config.toml
num_hidden_layers = 9
hidden_size = 96
num_attention_heads = 3
num_key_value_heads = 3
head_dim = 32
intermediate_size = 384
vocab_size = 1024
hidden_act = "tanh_gelu"
norm = "layernorm"
norm_place = "pre"
norm_eps = 1e-05
positions = "learned"
qk_norm = false
attn_scale = 0.177
bias = "all"
tie_word_embeddings = true
parallel_block = false
init = "normal"
init_std_qkv = 0.0652
init_std_o = 0.0809
init_std_up = 0.0933
init_std_down = 0.0933
optimizer = "soap_variant"
learning_rate = 0.0104
weight_decay = 0.0
lr_head = 0.00897
max_grad_norm = 2.0
warmup_steps = 200
schedule = "wsd"
decay_fraction = 1.0
decay_shape = "square"
final_lr_fraction = 0.0
batch_tokens = 32768
max_seq_len = 1024
doc_mask = false
train_tokens = 101000000
max_steps = 3083
dataset = "wikipedia_en"
Each number is 128 + 32 x the weight over its row's rms, rounded and kept within 0 to 255. Layers, rows and columns count from 0. Numbers have three digits each. The size before them is the row's rms in percent of the matrix's.

# layer 5 attention query, 96x96, rms 0.0644, rows 0-67, columns 0-95
082:140104143173153116107129111078136150128111148120113177197161117123122217115118073188057108108129151136094120151136100072086132132083141104094144113120170140141144133074137104110100138156150119084173102132143075138160178082090185142102183180147105075138173114120124128152083142145180181148
089:076121205190160204115097177085120174155152114089148127132125098129132124158090140135122150110138121138162180153165118113146153177070111090114187154156153137115121117123159111158142130100124114098069140107151113156142105147106129116096156085163129111163110151116141089234130170132071204129
077:132158142088098177125059104141139167151183178148140117129138141079103115134126097142150107086110081166113181103111178173172145131116179050158133181184149194130121096145105135116103163155159161099066109122168122105107118171113144150109172125100151124128081123139125133069093088142130200101
080:122124129151128072148081158122144137102162124132087197129154063118078155095138109145110151119121088104069064084129051157144115172122151110108122177120111102217114160074123114125070138147167086121128159151148140064101153141145152139164183104078096120151164129118085108142165152094169130120
085:140179137104163129168136096069093157191122135070106102146135138136110137084115133156066128094175100059067097115117126127161137179119077070165089146127113094091161108056141052089109124109129148120126115148128110101147126111069118165143115166100128150094101170066091127145145103099099160097
086:186135140143142168082154194134140142147132074167172122060142143136149150123102178158091059124080147115128098106141170125083132162132145133145110118090074153076142144202113138116124146189081102131119130103186114150164126076083167127106141158134063132163126084149053111154104107117148127156
079:191077078092157104163167153064148069173130111167169151166159146072150098106161138123123126160120157087140106112199097158088175133118132147071168128151137096128104093159197172159143165087136133146137158142102188090173153172129100193131127141105105143113094161140118109144149087129112142126
089:137086193093068110114118098173146122168111089130149114141143129113119123074139102135132182190114156127084130142096130118188121152138059112146131143093107141140125070118147139116166123135198115139189159137169125114104136117162144162163125074167092040161113115120115160105121131224073100137
096:156127128128099145093175128159148149128117116139121175122125124163158167106150116049140121139087128139158133143095077116131185072117132190097144106074104123110169178176152066077102101129145092145093083106084143104118149101169095174038112059148127075138134122152145174182103124136142164146
085:082102102168116059147128165135200136116129075144112112166148117131137114106174166136187163070112152143170142126133103135157110162148094129111137182165101105131127150123076110166088116140134069147142110127132184148071098123179176196155164183114080121071146157125167106117145124157197123153
081:103124167129102137126067151159119088151183113129081093122102123106096125119085158068061139172113131108112083150069088192164116128147146071111103095123111076131091096165105191157169139126093159109145118134141162108115145152220079117149137087117139125120158161126055107142136142141105075091
080:064170104143120102116162187129122181149131128114163189113132086068137116140123130104071143140114153127082120139110129102118135150151071130121163123179095088066072140151115086138122148144159175145117055102150108149115129127058138114103111177084168106079145133106157074198090082137129114076
082:082142125109164144134116140119066159101200159137154145099108160146080150153034091142156187138142135163142144134099127091153162103107145113122090149116110167117122144130129035111133174072111125099105119083130087208176095132161159097088159118095132107169151090123152098139067103152128155156
087:101127090149149137139086122094135136081126167127103151183065104100139116130145041085099092146171143083097163167129130152137124100090079158088155137160093107167123100053132107109169152093129098132124087070104152151104155197138073135189108141156098138059134135121176134145101140122103097087
094:184090171139159137186120148111103175055101188118116118131153185141129148123061107114104123138158128165087122127213105087107102191143134178142085084131136100208163181108155115135118155115127133113070115072101076122122129115075110178084131097117133120087127143128117118168098147111114118128
089:106172110129187085154169109086139070152101131160135188109116134144130091060143113069127155174140149140117173129143078101152101116160154134104092140129085124113108080118084097073149103104090107143167147192087103098115119150105079118125082148117106171085115111118179098133071143108127036108
084:110073136124143034131130164140111159125117134131080143178134116082054123158209114101120161104101133118150080116123084093143177129103139135096151126095175090157100122110135155175137171111137126146082098123085059082094138086106105131185160077120095151150108101089101065147130102132086107130
086:149107147075128112118184102117114058137039163108118115114098140195140112077140074096160129099143111165133190122104107129132119146120116191145119115103129105143131092101130127116116127107138113164151060112146213087137139141093140119156108096110079051107184164155174186098124120164088127150
077:099130191108123190174211118138142143115124156123140108112213138127116120052229124163158156086125150118135132138142138146099122105118138192185172138107135168102101151161143163157179098187122104147156145120146131114109133086158174117103142133133127132155107167153157150135147083194115109175
102:138116084014107119159132144167074145105136156082097124171104131124074095160078129146092115095126133125119077071153074129159160108095079133135079068129101074128144109143126097139125207131084108139151167122103100140160106146156167149121134107146130053121132196127162136144139153137090123118
087:114119112165119107128156144191122082084163127157083089109142181096099101122094131093169130177051158138075121161139101084131136151157133149091109109140132149120108093067081100158097167147178053136137159163121149098127088163149116173088194101168136167139177143141189178121111139150160121143
081:091148100146170064108109133085101159104098148111100160102099139129103040109146112095140131077167114085105109062096092067166099148130116134108072075101118091154149105136140080090128091039092200098141130151149057135157138148118128088107108113148154133140136089111149105111131169096113142107
081:106080111131106032125184125105150142142196133102123094097098119089134155088150149122178147130140136130125143111124219143135105167092143141110199169178117141123093150113144150146089109136136100068112061153157127119150100072112146101191175174124130144163158107132091095156153150062120106136
077:165163173120119117120147102143092086109084149086144146125084140167018096118064118118148175112166165158075130153079118103126126098099134148164163105134112070106134157152079101100155113096105134144103147166186164106184058106117141132091090106148117105087150121078137143099093122192133154134
067:141117088172178176199164119118155151148098095158137168117173128124099105149187195143169131161114072160121117155150140165130091157095117157171118176132076145127101120125172071140131072143176138078127179136137130164155104192143115139136130046122179121126131086117141116145114106116138050126
084:160151151165170139153134117157142164101153105132170119086126079122114118114105166171107098112089105196090167104135153152105159116125190127205170163099076158070162115157129119136090110142107174142188143126163113192128075151154150126113096132103137157126077148149122196150049099140087145153
100:123104122140101142105155080200117117104090105104079060119179120143079166131148177151196171145113093177186141164128124134129136118071137141126142109188175100118163137159116124160125169158163090085081153138127110078120101074131106149141199118094072093140149164182155152161140150131132145154
079:142119144057151143126185170145120111142106078134178185116117134122166121077130117107161133209168100096180214145131085118163178059167128146140126178089141109047108104130171138101124144093126115105098099143139120137126114129143060132111065130131175171133128142136130133108168121136119113184
091:160131140127129044118103132134117160144093127125160186142077135127132100150210156153087119114100157099160140176122182189181084138080144065119151087160164140117116157124124172093156096154104156145136184107181174166151148151089154174183147131126154171119094143097137110139117081078094134118
092:127121181103169117137126181109166156123114138075168130107112011057106114168139126123118125149110111131130134102156121120121165122086141135084163101102135067123133112097155170168165073101132179056097164057100091134119134118106129132098113100146152159114113200119146121167096107172106088162
084:085074113110173120080192161077113139130132127117160217117126143120132211136162140093092149145115122123122132121074163122139116145101146145158123134078107174119138136193097099097151182133111153159134168202200137108121108141087120148094101176082096170127186078121137171099114139156138126144
093:117144105168111112139125137106097173161098146078174072124116135132121108148152151171129076104117078117083128079141184129106112185143156114127164161144109191088084180163110085142090098112123092107094135169152092150107108109130133126163179170157135085182112055111136138056084053113123129149
087:146180211193110115141084094099161153133109141157145115113221167116154157115132189090192135124139077161162086103130164169170158114111134130157149136133137117152146158135127199183076178124158159099150150142165110135094182105158111094147171153161137144143103151110080114098116166128137109145
090:140101162155138111161100140170097109140131176118070158113178114104145119173136162142084138127117154188132156188151083126093180084120121106121064123118088100136129112148050149160121082117144092172214113123107138074141104104119144198091157065138114098156072105130121121176127098171109124102
100:126147092189154107082134149096143144144144164129157159150072060105161133188138162174115140144126154149152101103125145081160111148108169113072129144077143092153078140053142111128206094086107155137152177149171155147099152121107095083075128117122137066116094156085119092188136167137158118132
108:193130063143089119141127098198129111096114168155129108182199137155129154163139170168157175114153144168168107145114125134146097154166094175158136128123159133209150156083089169199072172163159101122150115114164119124127135145136168173142145092136111141146138133125087170108143182122156166176
089:131141135166130126091146117143138139113192130144160134073136108105145169139077167138118139132105077180109159119103116138086104116166141136114108148166090159073079234131114083061036145152199106121166137135178118099125125105098177149152140122088100108130150158150128170157082107166106107149
076:157115101159100079097200163140109072079143138133146101159074146132214172100149152164133177120074201109148105156143123145080117120124118134128105126092113086094128156177142096110162078149119122147140163091179152116167160075166163113140100145170125112110157083163077138123117083157171154106
102:163131127135153147120142143152053107141096137141101158134202187134167147099105095120168120096123146161153126061154164106104127202154100226153139130173149124117134167121101139104156159147173086125166085099157088141115163119065121136133135212134096122175180108108120155103098157161121147151
087:194153146123156097169082084100148115145167101088132114108116064071114091147105130117086097097076052113072059141107181140139119104087144115091147130148136155135099124077105173150093098133108099054083127093122097124117118086117176125185123133124129083143071098136092125108127105157091158149
099:143095165138116132132137082067133096120141137127163112126147153145110202136089170179111154104160094142137085193140127109111160084153203136146165140092141166104152093151110169109123111107122099153110170123147044190107153118160146137107191123133119153175149097158133089151130079151195087194
110:122158169103160187146162138102170145120186154077133179127173158161173105137141138173099135089120199136142120111168152132125114190143132097115142138156107130163196160144159144161158093167132198134131143091140187175107155083138167089205101132138129142118173153130088072148127097153087097138
072:148112141151129127099076143159137131181161112175091122184114093198113143162113101171097141128132127117085170108102086115137101121078135114089095107171123185127165167146083181142089105142059154083155143119122173145143147095101156137152150087189154096156155182158112177103106143080149167192
096:133159183113156172135070099140106164148117158065100109160111100113165159134090097157064095099132121115128149127142106164099159185108159091157147180180119106147146131103175157147137137087108176095104191126071131155073153104172170085156165134076136119083065126131125147155112113183090102102
083:113161166108083131070115168152097134135098116198128085162164117168145094161195127129156116118120153145141116116132201166149178123174116114189188157059161124120124156113115154131139158163113083135119088128094169160130092135121103159130132168099105097149158057138085145073170174078157123157
089:129114125139110125112070087117148129074131152138144119156039143132112155196096177088134070172151122108136147159129199114145093120119160124093150137185179181116049156090113080103100140128173053164082111138115132132094148148151149152134082162167134137151123124106147105120159146090156065113
087:110080149204178155165147115134125090124101105142102122137172177101111141131165116117141103165118097187159081099108137113094178153158117150133150103071196110148146156133212158201170181101103100083105142116109070092123133101140152096136111107159128181122082161138107093120103110158085105163
094:151086100057093155101191101153115105115087152133093038150099149134092162111133153100165112137108149097176121107106177134194143101135123125079116163113169102108112155106064131163115168132174089117167084144113097133174143171161110134176116137151160117145056150123059134105141165089129152155
097:130146145152114108127057131103131132147203134094186164130098089124164106108138149172103139131132115105129174138091093147182040150123111154094143162102158196172088107079167104113122043157116167133207156100165175149106165089112144111119096106103136117177149131121141121099139129123170160145
089:150098082160114121089140120162149115104096151154141122154056092125106079169133130171156102164076136108103083163211144155164076126174156105093165175114183118143090131116138206165112160120163105097170169108068134116110103124152161144154164159145065110134175089124111116116142126115162161172
096:133134147138163148136099113078116160138174146112145142147097071090160117182094098102080088142087072118094155128179082113098149138055141077154135103136106081132144100108124117092108114097076074108105181072145091161175134091093135127097119089122108108114126150063171174158078065138118144089
083:118162127118116044141098135159161094107115146151137142117108158125106115127160174114125177115150130113133109112046060111171102137144110128120104122085119085106149126156161099090143136099129105222167114154160184100101181072161119184166131068134089142105190111126166141088155069084123122140
087:148157131174130138085134088131079128113096153062160122163133138139141159138162165093153129092155094144182116166113159102132136165104109083101177115091147085138134198110174194159126134078136146150140143109142124209136080101114139080113076183183125127133124184159120116111050154130123131187
110:099143121131115140094132115113082104116116138108169101130104094079094097108115162148095117038120062132086072165114150089108077091097151100156101107142076121090151111132133125099080080104135173072084106088169130127153116053067122111112113131100108105103112144062102119084053107134143148144
105:196102136097081090099129114146119096126102117130126072133157201110084118099160147091156116052148127124125090142092187095160067138137136143132107126170169134164123110103052128112106163143110138162162064124157121108152158122077120130161167149135127063162161109137132195047129138090107115123
100:134102119071152118136143144128080090083174202128137120053096094150117175148069071151133155126104077164090118115075117114089106132109093153158073115132124125128133097094107063101123081060081120162118095075118070113160081084090100119112138121096123097112089110161113137127128093108154131166
087:133111128099089101145122087098121131110135100115156126074154150134060159112168141076071134174113185128160115136174104102120167105128081116155175113113110109093156171169131151225105142203120087131111120105158104167145090113180164143169109137155137146077164135107125151160146111165078054149
088:120141069118194124098165123099144131137119156166085137139102113096136133090148142133150194133020132114187125145085116123164176113135165116177117101095135129133099126179151148130156178131138140194155089170150189108091100140192143128111176180123129091157112078143162110124080130159148178131
091:117177160143110094110054071191144082119104148136062099178102097099121111125154145100148191157145119134168160168081162142150099152108115078181151136100126148156102115099153126177131121139113121175159139100153219149108148182154102098154109129159117088092070150130119153142138113132098163068
090:151105198128180142128119111057124139138116116092159141170164124150149130122111125144117101143177113128131135105116145066109118147063135128098136129137155193181144063081189113138107063154100162132105079108161131155145105159107149074121102134099196186166190131126169117129149115058146160087
093:129114107112124120128186149162136089168139158157172145083156155160176162032096133076109078136139170123140115179125146103167201140099135124162105113154070071115175125114128077131163135167112149127166136122114106136138124089100051108108131159117131162084165136201117088170109150141179109127
089:140089204134153137081103117081073193108120126158168122077172125139082133168165140161157121137081119156155109177127142094128101143138144151145177117122181152126157161075091112163115186081105130099077078161108103172130096109116168136054179169141126096119138157117189135150120127155123143177
097:081134140128115112134095140092137193149114106147161140124139167100170065073139182159087113152144107140088149140131179088119099151158163086121112145152099172120098131118191106102073106129150135077094086165147167140149112147094098066173108139104160113090131080103064074109078118067088139090
087:104134098207192166087063159157117162105123142182135103219150101191133104120168131145084150101103130178164110115160107121158115070139138128094089085137152172177126140094130131143173071106143135114123136094105162148112170106083089155083099133183110122099144088106126090146101129119108150154
118:127192095139157129109133102085169074179099099163099154122145172074096105158158154143091162102140185138137115118112094118165142088139122076139172112096161123142156123123124183147107138114148137119154130101167141162173177142159113090179125156060124093152100184124225147089141119067099098160
119:127126135115069177089105112102086141161184110143082119151161165117176170166109097186170121079091130115172150096098148152084156162144146108055097111200136083153114128118136152118080105077080095112096090109121112153145169083102109102125170077127141106118126145117134196109078153135113178105
126:126122058079143159128084088127139142147117130030095128139189105127153060128125119180130130106145122159145113092136216164141168100114116127126082161082137171136211138100106131164147117124129154173157140061053150127083140124150114111151124121113139149158101149130146156143108192172108119112
110:123201124147109197100061088161074108207133163083096105136137102196126096140179124141104090157197169165117162073102111133141154130135170110080150160098120141095102148156142144068093147114110154105138154158127136158161119149144159174087141132118104132058104133114139132086104090120148160144